Weights of a small GPT-style language model, trained from scratch on English Wikipedia: no biases in attention or MLP, tied embeddings.
Each number is 500 + 40 x the weight over the matrix's rms, rounded and kept within 0 to 999. Layers, rows and columns count from 0. Numbers have three digits each.

# up: layer 8 MLP up, 256x64, rms 0.076, rows 171-217, columns 0-63
# down: layer 8 MLP down (transposed), 256x64, rms 0.0619, rows 171-216, columns 0-63
up171:461495454471461531525578432452468522500490488480553462497567538528550479495465519440472490428510502563451437508506470595554498589479554473556480519461456531520577474445498507452501530494489501
down171:513430494558469523485450493526510469481508513472435583487415518535461495528525508488493537487500483472570499531519515507444524457519457478498487558546547449481454555552463482532569502505525457
up172:456502399453489556502528507545513482501516423558479538482545487510555596563455509571479472557422535475535508443533484476534485427551495501528534447507534496498467537490439533536409474516454506
down172:529560543501509412495450517549498557464424586456473460498490514448471449561505547483517486539417564518572517502500514423480521461475516552547480535508495477553494460447544502520479516451494480
up173:488526554532498525424501482550527499525542496518516542558459514522495587478472500497410507548480520499479436532572523464524449507451502493516463395480511521529514526365559475517539528495464465
down173:552474541475503491550559532504481481522537510523511476474518468430486563564492487502573505490492462550520519432460508559545491544490524466429560479517473499388474465483473459492487523547469480
up174:470475569432477526468597442530543469439490539532502575479490561520473529493505465494444573450524477496398464492477477536530504585483608527517530474537492504514483495490528515510493470478468486
down174:507524470499465436530384497571490518463511549498484477487481475491538486443540514521506476536456525467526550513530545427507476480547462551542521493465479499447572486519432425544507544550528501
up175:476445489600397521490472455555497547543485503477582492514487431463524478449513503510544484528476533474526441490519464507457476563503504537549477483536440441488462493476516560467479479541522497
down175:507546506481620491509457505496579451486552510518445555501488517576516504501491509486480541447446492471457516438504548512514457520453468508472511554508501553536503506460557446479495480392495463
up176:531527531444497544547435518475480523529451499505531533485535456505480467571465615474501462529484524513443516476479516516450459459512523415480502554581512524530458474540467448510540569529511504
down176:517534481470545480559512546514502445521521575415471479487512413430505512510574471517474510546544529547453478500461561517452487474463495502574498494506457456449508433464454532533578513514503526
up177:490419498584505499460477527506445522410535548509513502426495515442526542533466456561475515540448528445468513441481522515470483565457546509447478469528484467534512487529506528513580548474531565
down177:481522475487523496516492581513475470531528464530444549531475490521515481521523489379530517531525421497442521564470512468453536509544514549504481532476478477466509481530476452498497519480469562
up178:523484460505466500475463482579541534529450476526565527496461478516562498436456483412426495458437469534498433542547483494487547478572482526544438498473511447514528519505519566504504582477495499
down178:462471493473513516551543521432408494478543511525515453464491487480512517540576458558507499448519560487523550474539478485487491471445474525515500492506508518495473574557485474511539426491466547
up179:495461516537516433539526508552534498510526548551516446526459457495477461526462486524528496410486476522445578458434546444538405502527490599525520440450522507467467546489515512477464415496513607
down179:518550475502494547458525466415456546493453525495548519532522507437531493463532507532502510384525470536551502527491423540540463519492510473449504555534532481488492566526449467501520510500503421
up180:502518478429485552429563459536539551458547496504527531519515417483471449580517399483493490527430471459487514515525487470502453537538467546447441539491536547565536535492484560475509426552490543
down180:442558558530497493466508509533472413485524439511523443412454460469575440521398493509545538439527423466500532526562578484463477507553426537471461532554511530526489499468532484497517542559582528
up181:492510506454447557490497459428548557544502515491478562478416497539554517523457507493538528507484497561519423543469473481511477453458528467524527490533500454529491507553456550484444455497511481
down181:528490463514479467483457505525471507506481501459541523502521555517481452485533482551451498512499506434498546498521434514473503480498546558489464528483517427569499529557542422500552538466525510
up182:481423419532530511476519504533556528545486500572497548510556468555504477539451472488543464488488497416445507475549505525517568504438511600464497438478522555494481464433456445446524545500481531
down182:492498483431475524478541532475449550594442497451460475518482478467495474473476515495529481571525537447553393440591558522485491537530444510463507542555507539442437438531507529548537532505486582
up183:527495506564481477529483418552510496480485496519450525442484485452525471469577576546520534485441532588544427443462596497594458417475530512572496500521495486490500528523465465530430537473537488
down183:483484485409576527519477509484481487513459551503595497546574522488499468487493428484495517411568443466489541508547474499528519589466432515449499514566464622471533467470501512454536477457454532
up184:435434509489468528522455509554471546445463511542554532506436549497500540576560464474488491519526507539449482562505455499525519487517429484583473423520415519480535528480479506483460556480491523
down184:523454499512553465499473539496544521528526410465463542552464496453525544510415514539518488529547498468392486530522534504472548504486441493510508525466612541490540550474461430461528481549475427
up185:511458486453499495502557431559469515481466513548468548547540488529566450504527474432457472570496393537516488522457565506502459435499511501458520525480477543482473475479500514559520538523496497
down185:498482472559471490474450513501470519589465558462486437450535457458438484490470522563493501545500529516483509459560461436436523449472472556505492480511510579440541538526565525527584555447519529
up186:503476510568548546488497537557507521566525581446529585520459468485558421430474457510457432485496475531455436499516465511492513494485470531429517457555504531465393488461539549505529544540527498
down186:557483492501484476455493504548546503488587605508434393460522520541441487527526479490550541474531485555512521405467506511449499497543509583457571551485456471536520497486434389553492509496437469
up187:517411531507505514534559583550482441510573572546561517557454533471441489534500450431444503472558515577408510466510522563451460560472510470515501486494409490529472441477460516459537499494460547
down187:491543517545530511495532456550613452516456374558488504484555503488492426552562555481580408445498492450552472387480506458532555419548521486514484495418545466505487542611567474492446509455460489
up188:559493507457437538508446563515556514527479464518445488546516551496467444555490436544447427485487488516402477556541520497523476488485433529431460471522503447506571480424459515530571566492560554
down188:512561499522513486475485607547501500570524462526518512519509452514518432490543450498521515544575495507531447515412509477495466523510496413443446509491517525556480469610506452475395482536507442
up189:475450469531485498522507540429499551562499460482553494442517500454502470422464540542536477456505546538466553480510499446539501469516546442532526568489572552487531496540459537498496493531434468
down189:444528541530473517488531510543496454513507517463415482573506482489542485538544510508482549540500496521523505447501473467467460526476492516486522519459451511479434524496517461521531532540467513
up190:535523546578409471495544499482540490401450472529492441510545531525523447469407515537540503458427532486505489533473507486462485450510535454476492499555469489590468508496529465472491459545622506
down190:545516541444409505441535427424564440531504462486422438513448516484477487569473505513615482572488495523522575486459421460498539492597515575556495468498418484521522488516514533449492524564509517
up191:519398502536524571589544475448544544490485459511538484491519464577469524526476554527541466522533491463595465530463449519528480531438465419438527470486575527528476476508476470465523443528488462
down191:545513468463480474456565485535519512512503447438441571548524507509509483508532493473488476541449448458450445572555516471501470568537475542542504571419471537524517509459474592425508531549447474
up192:488474546468553522465484564473480471524474526519419506512447459510472442536549556480457498463459533558511454587539560533457518511507548495430491529497483518545502570481528507416477448586446470
down192:474480451395436536510442438528484512547538557404496571505495538522440445494498537534513489529496470475446486548533543483509500540545467540508466541466496513512508476557431503537493548532499501
up193:518451485488471455520479428460596549469462428509470600471542514570489462537455506496464477489471505501509492496511528517542477540542536511451557542478506461514568477528491493463567507510471468
down193:458455511586571488483523522492527533484427528515471447482506449461436586531448528497540553466483545495497431521517541505509511554512491524438552530435497513506437482518516498464518430503533560
up194:514535451554506546513478574474535481588408499525540470516571499580489492457434528473530513474455475553424530495440495533491524537549540505546457464434446476466464426474513527477421502513549538
down194:505466567474517443460484533430439499441578542515523488466479450479526480512544506456403508508492466549544517438505580499531414435563427489485565565557493506504515599528468485529508537505457524
up195:499518460479543570518474588531482479460509502559500456421500467530472465504498474432539497480518595545451521520533528489478499582475518487466472510510473454530539474484508455556455480455533509
down195:489521532477528415536421460469502491528430499475534469537467463550529528527460501534499488561550474520504510454440528504521470483573509567499581507512482436532450485472476512457451493531502503
up196:437466498513458421452537434542535540501465564449519565512453522538457501506462491532431491522402532571497568519451459432484537528509490536523472578488486501530501489477480521465430567549540567
down196:434493527545480525485464526533467558448560449494404463513516523569589570489508514526438419519538519465515435520503479498482521434465480536500528501543510444474468542492550449481556528487453530
up197:543495438520503477522589442564578530543483425567524490548528547523566453411529489491481497502479527532443446485416497515476475478454486480541497476460490550559513451489489500507488500513527426
down197:470540481462508557482499489522519448451544574463410556465569534568478475490479504439481471525560488487490580511528522394486571480503460434523507493551491522460471515513518557421486477481517528
up198:492557535506440548490517539486492483583472510549559470502548464501439551509504507490513510580476488496542465481469582494486479451488458486504476448523494504462539536418481485456490532460503434
down198:519482491553564446459479458468482539465459546533516500447516500536522481486568460490460532484509509533526516541458504506549461511492507487478488556512506489549477489569462510522499423527453476
up199:486480524462534493576498478448538561490514498565527499539468574489503491573495458519430552499483550465446472565430487483555520462428515499535514478458422523566499475468508509405519463566507493
down199:541476540433549464482539520530513492454492496572477465489466448448485437463486461472478494464565487479494478415450473507512590544467468474545433494549519563506561549542503547548548533479520539
up200:469479591456618506490497548507491486395581528507497484483518473505493499492523539548482553503531515505473412456486532532542463438496599445422500516462451536488486511419531527542400478478493515
down200:525499584465435561527537428449480468521532472488568468550482565489499480507517515457545492486501370517555516523508512539547562523470492470468536516487481518520548493484458465434573444452504407
up201:477508480538500568443457479473418488467485516542537515429514458539566514495489510462589545477461540522509463441509537565509494525498368476516521452521539438501502493517511487448507450532504525
down201:507491462448516486498495488545541457432430526444441527544540517491475465552518524477451525502515471498452546551477494489500534436590534420545517516503490485501517523495576512529497554467498471
up202:481475474464469568521493545570522511566514461497456508445456479538420571523545512456452474507514464503440511479523531492474504452487474498509341443507522518523444524489560542572577423619487534
down202:517443460475503526468501440511473554479558527458481528498501515560429488563538484537436449447436442486509515503548498548566509605509536483541506448525505479558462605506485386438509538501521454
up203:471503430599484518469537521497508525471437511528553476507447479522489468514451529518533526465454548535495479565489470530468485579484563477509494468471504455511431514466487566555492442476512476
down203:537542519413480480499514525424559481545577486517413506473510543570482481508463527515529568489501470466463446460522506490509510450507466458506510498504498471502556480507546487494502532538467517
up204:427511551543563492486440429496521486492522498505496527492503431579533535449435442531498486525485511519444502516560494512472436465484475526456477482460469467559425474506461523561478532528591548
down204:500492479463516558476485569529519463470507511554504523468475457392446515542561443509514502483515543451560510542508461488485565513471514469598503479472559444505490497528465519497536435489474496
up205:443455467533502528470471565555489527499474544473518504530491471453548473419490507594502486534503511490499516474510560478571480442545514450492468542446496517529543514462560517509492489493526450
down205:477481491462531499558559501431504480467523483451459488529504489444525472541519518469509420502527429549529510580467457531501478523501546521478491503503501463522513516475542499515528449552504482
up206:543449540458525495435497592527532436475504540543542538463550540464458483500485445478454534437546509452513492520526541494495519461497553458491474492499530568474464501449427459526520491464533588
down206:449537535525436474494496467501489518466455477469488490449498512579481502474515543539525539497560499481514451462489482485532466452502456519463476496536493528585542502607571504512484485565396452
up207:432563548541477590522450544556508534506499455472474466467440488491512496506502499594498473476504602580439410527455533500450499483446507395501492447504550571551525468516490484519534497504503491
down207:496472482474447504468499472472486485502515431482474498490490528439516516531489467593498509505526394451515557437545461530524475490463503543571529552605484443432492528528526495486601543469465547
up208:539424497481472488439436535511481525589484520518487520469555448485478476410481490454525463506536466558487534506540501565472527469588451536491489580571521515522443457450422526475480539536536520
down208:516504494484495414543533534546489443516476436556542549553465532567539468488475534490475523485479526479470492417568497586554450491452468438516520435519516537509602427478480488490509505461539499
up209:457515504472472501595448501544501455512419570542532555533501547515536525512510478528511538511479526559494515509444493526417411515488497424427442521557494551515534448467533487520470466508577511
down209:506488476507492526413501509465481498518488369580426448483489470542536497499560528515546421523510498460542535454533556473558563555531488503570565556486557540396439536498434459460532504498432453
up210:526478472505555502474466531525524478581478543534518526521546486551505540492436491480453505432435513507507549558545487477490449475546486548540540465474464449564450531515476523445455443549386500
down210:462486548494495492515536493471476511490509529520441499536461466533492390584507501448515452498503457500453501568404488489472530471521498545498501533484476549511530511521524484488570551477558504
up211:521443597544503512498468463491513506562470465434500503563516555539422484533500461498457581520463567506524478509515495482566477458524470480489477511544491472485439520489482480492559498479470495
down211:467486519449519515505485512469448505499496566495479459467540439493533536464513535539529471508551470512452472495527490512479482545478529467515500538573489518542502490496520514495376465540485538
up212:556441514474482517471518481476453522432444552448536522490463552470459459452511464498516516527475480524565497508452558500492494463475436534599506484448654487482472461498418490490519603479543551
down212:467512430518477505545562518473459446545541458474489470509432421572507501511519489562548513495528488441482448449541486489520480539452501497496624476431488497496560423538494557490557426570528486
up213:494452416573538444463521553536469484501484432517564542551559523590429531559453460536487511476495557534425518591462546500569518500420573478460504537555461530472523537443477472465506485475435501
down213:503489513430504490468480553498470468520548591567539545493468455457562470492562481438532473596490518453422432440516448532522514533542433534551530482526429462539520441467537505482492496508587478
up214:501507525509530441450507544510499524472476445538526539447500468502527428457544473480441529536539495538442505510534483520560428544513515436474453486445506496450458489541537563399530443595566500
down214:549528470421513550492392463482557517469481572434531598511468539478518543494483563490536525469429483536441474496531491526462537410492493486498541548526462566549543542504522456495461519468450474
up215:480496501453515531567633539511569497465449478529523514407496475508536486539495495529557536487500544538458468479443497522515489467536466471475578514454513482518574494499532504468453536431468497
down215:534592508554432574501499444497564524555514483448420510548534558536470497453502449508512523474442477512544435498513449532492483543487490512460506419519474516534451474511489451563453484442547533
up216:545549540442447458468472534487476462500506595506523533550460508499479516490461514548497539535531514504408489523480534525573505540532496517529422481451455571501498451459427474467454439532545462
down216:542548419547493478487481559443467508549506544455462530526466435428524493506517496488500488512445434399517398557537574453510533467478522502516518534539535507519448553526490599525484567460452485
up217:517555479573528548523508543436519517527501444521545471487554522479554498499413467476454470502558507414443482475550530476519454444588584506488444429514559542521550483492488476461493555440508520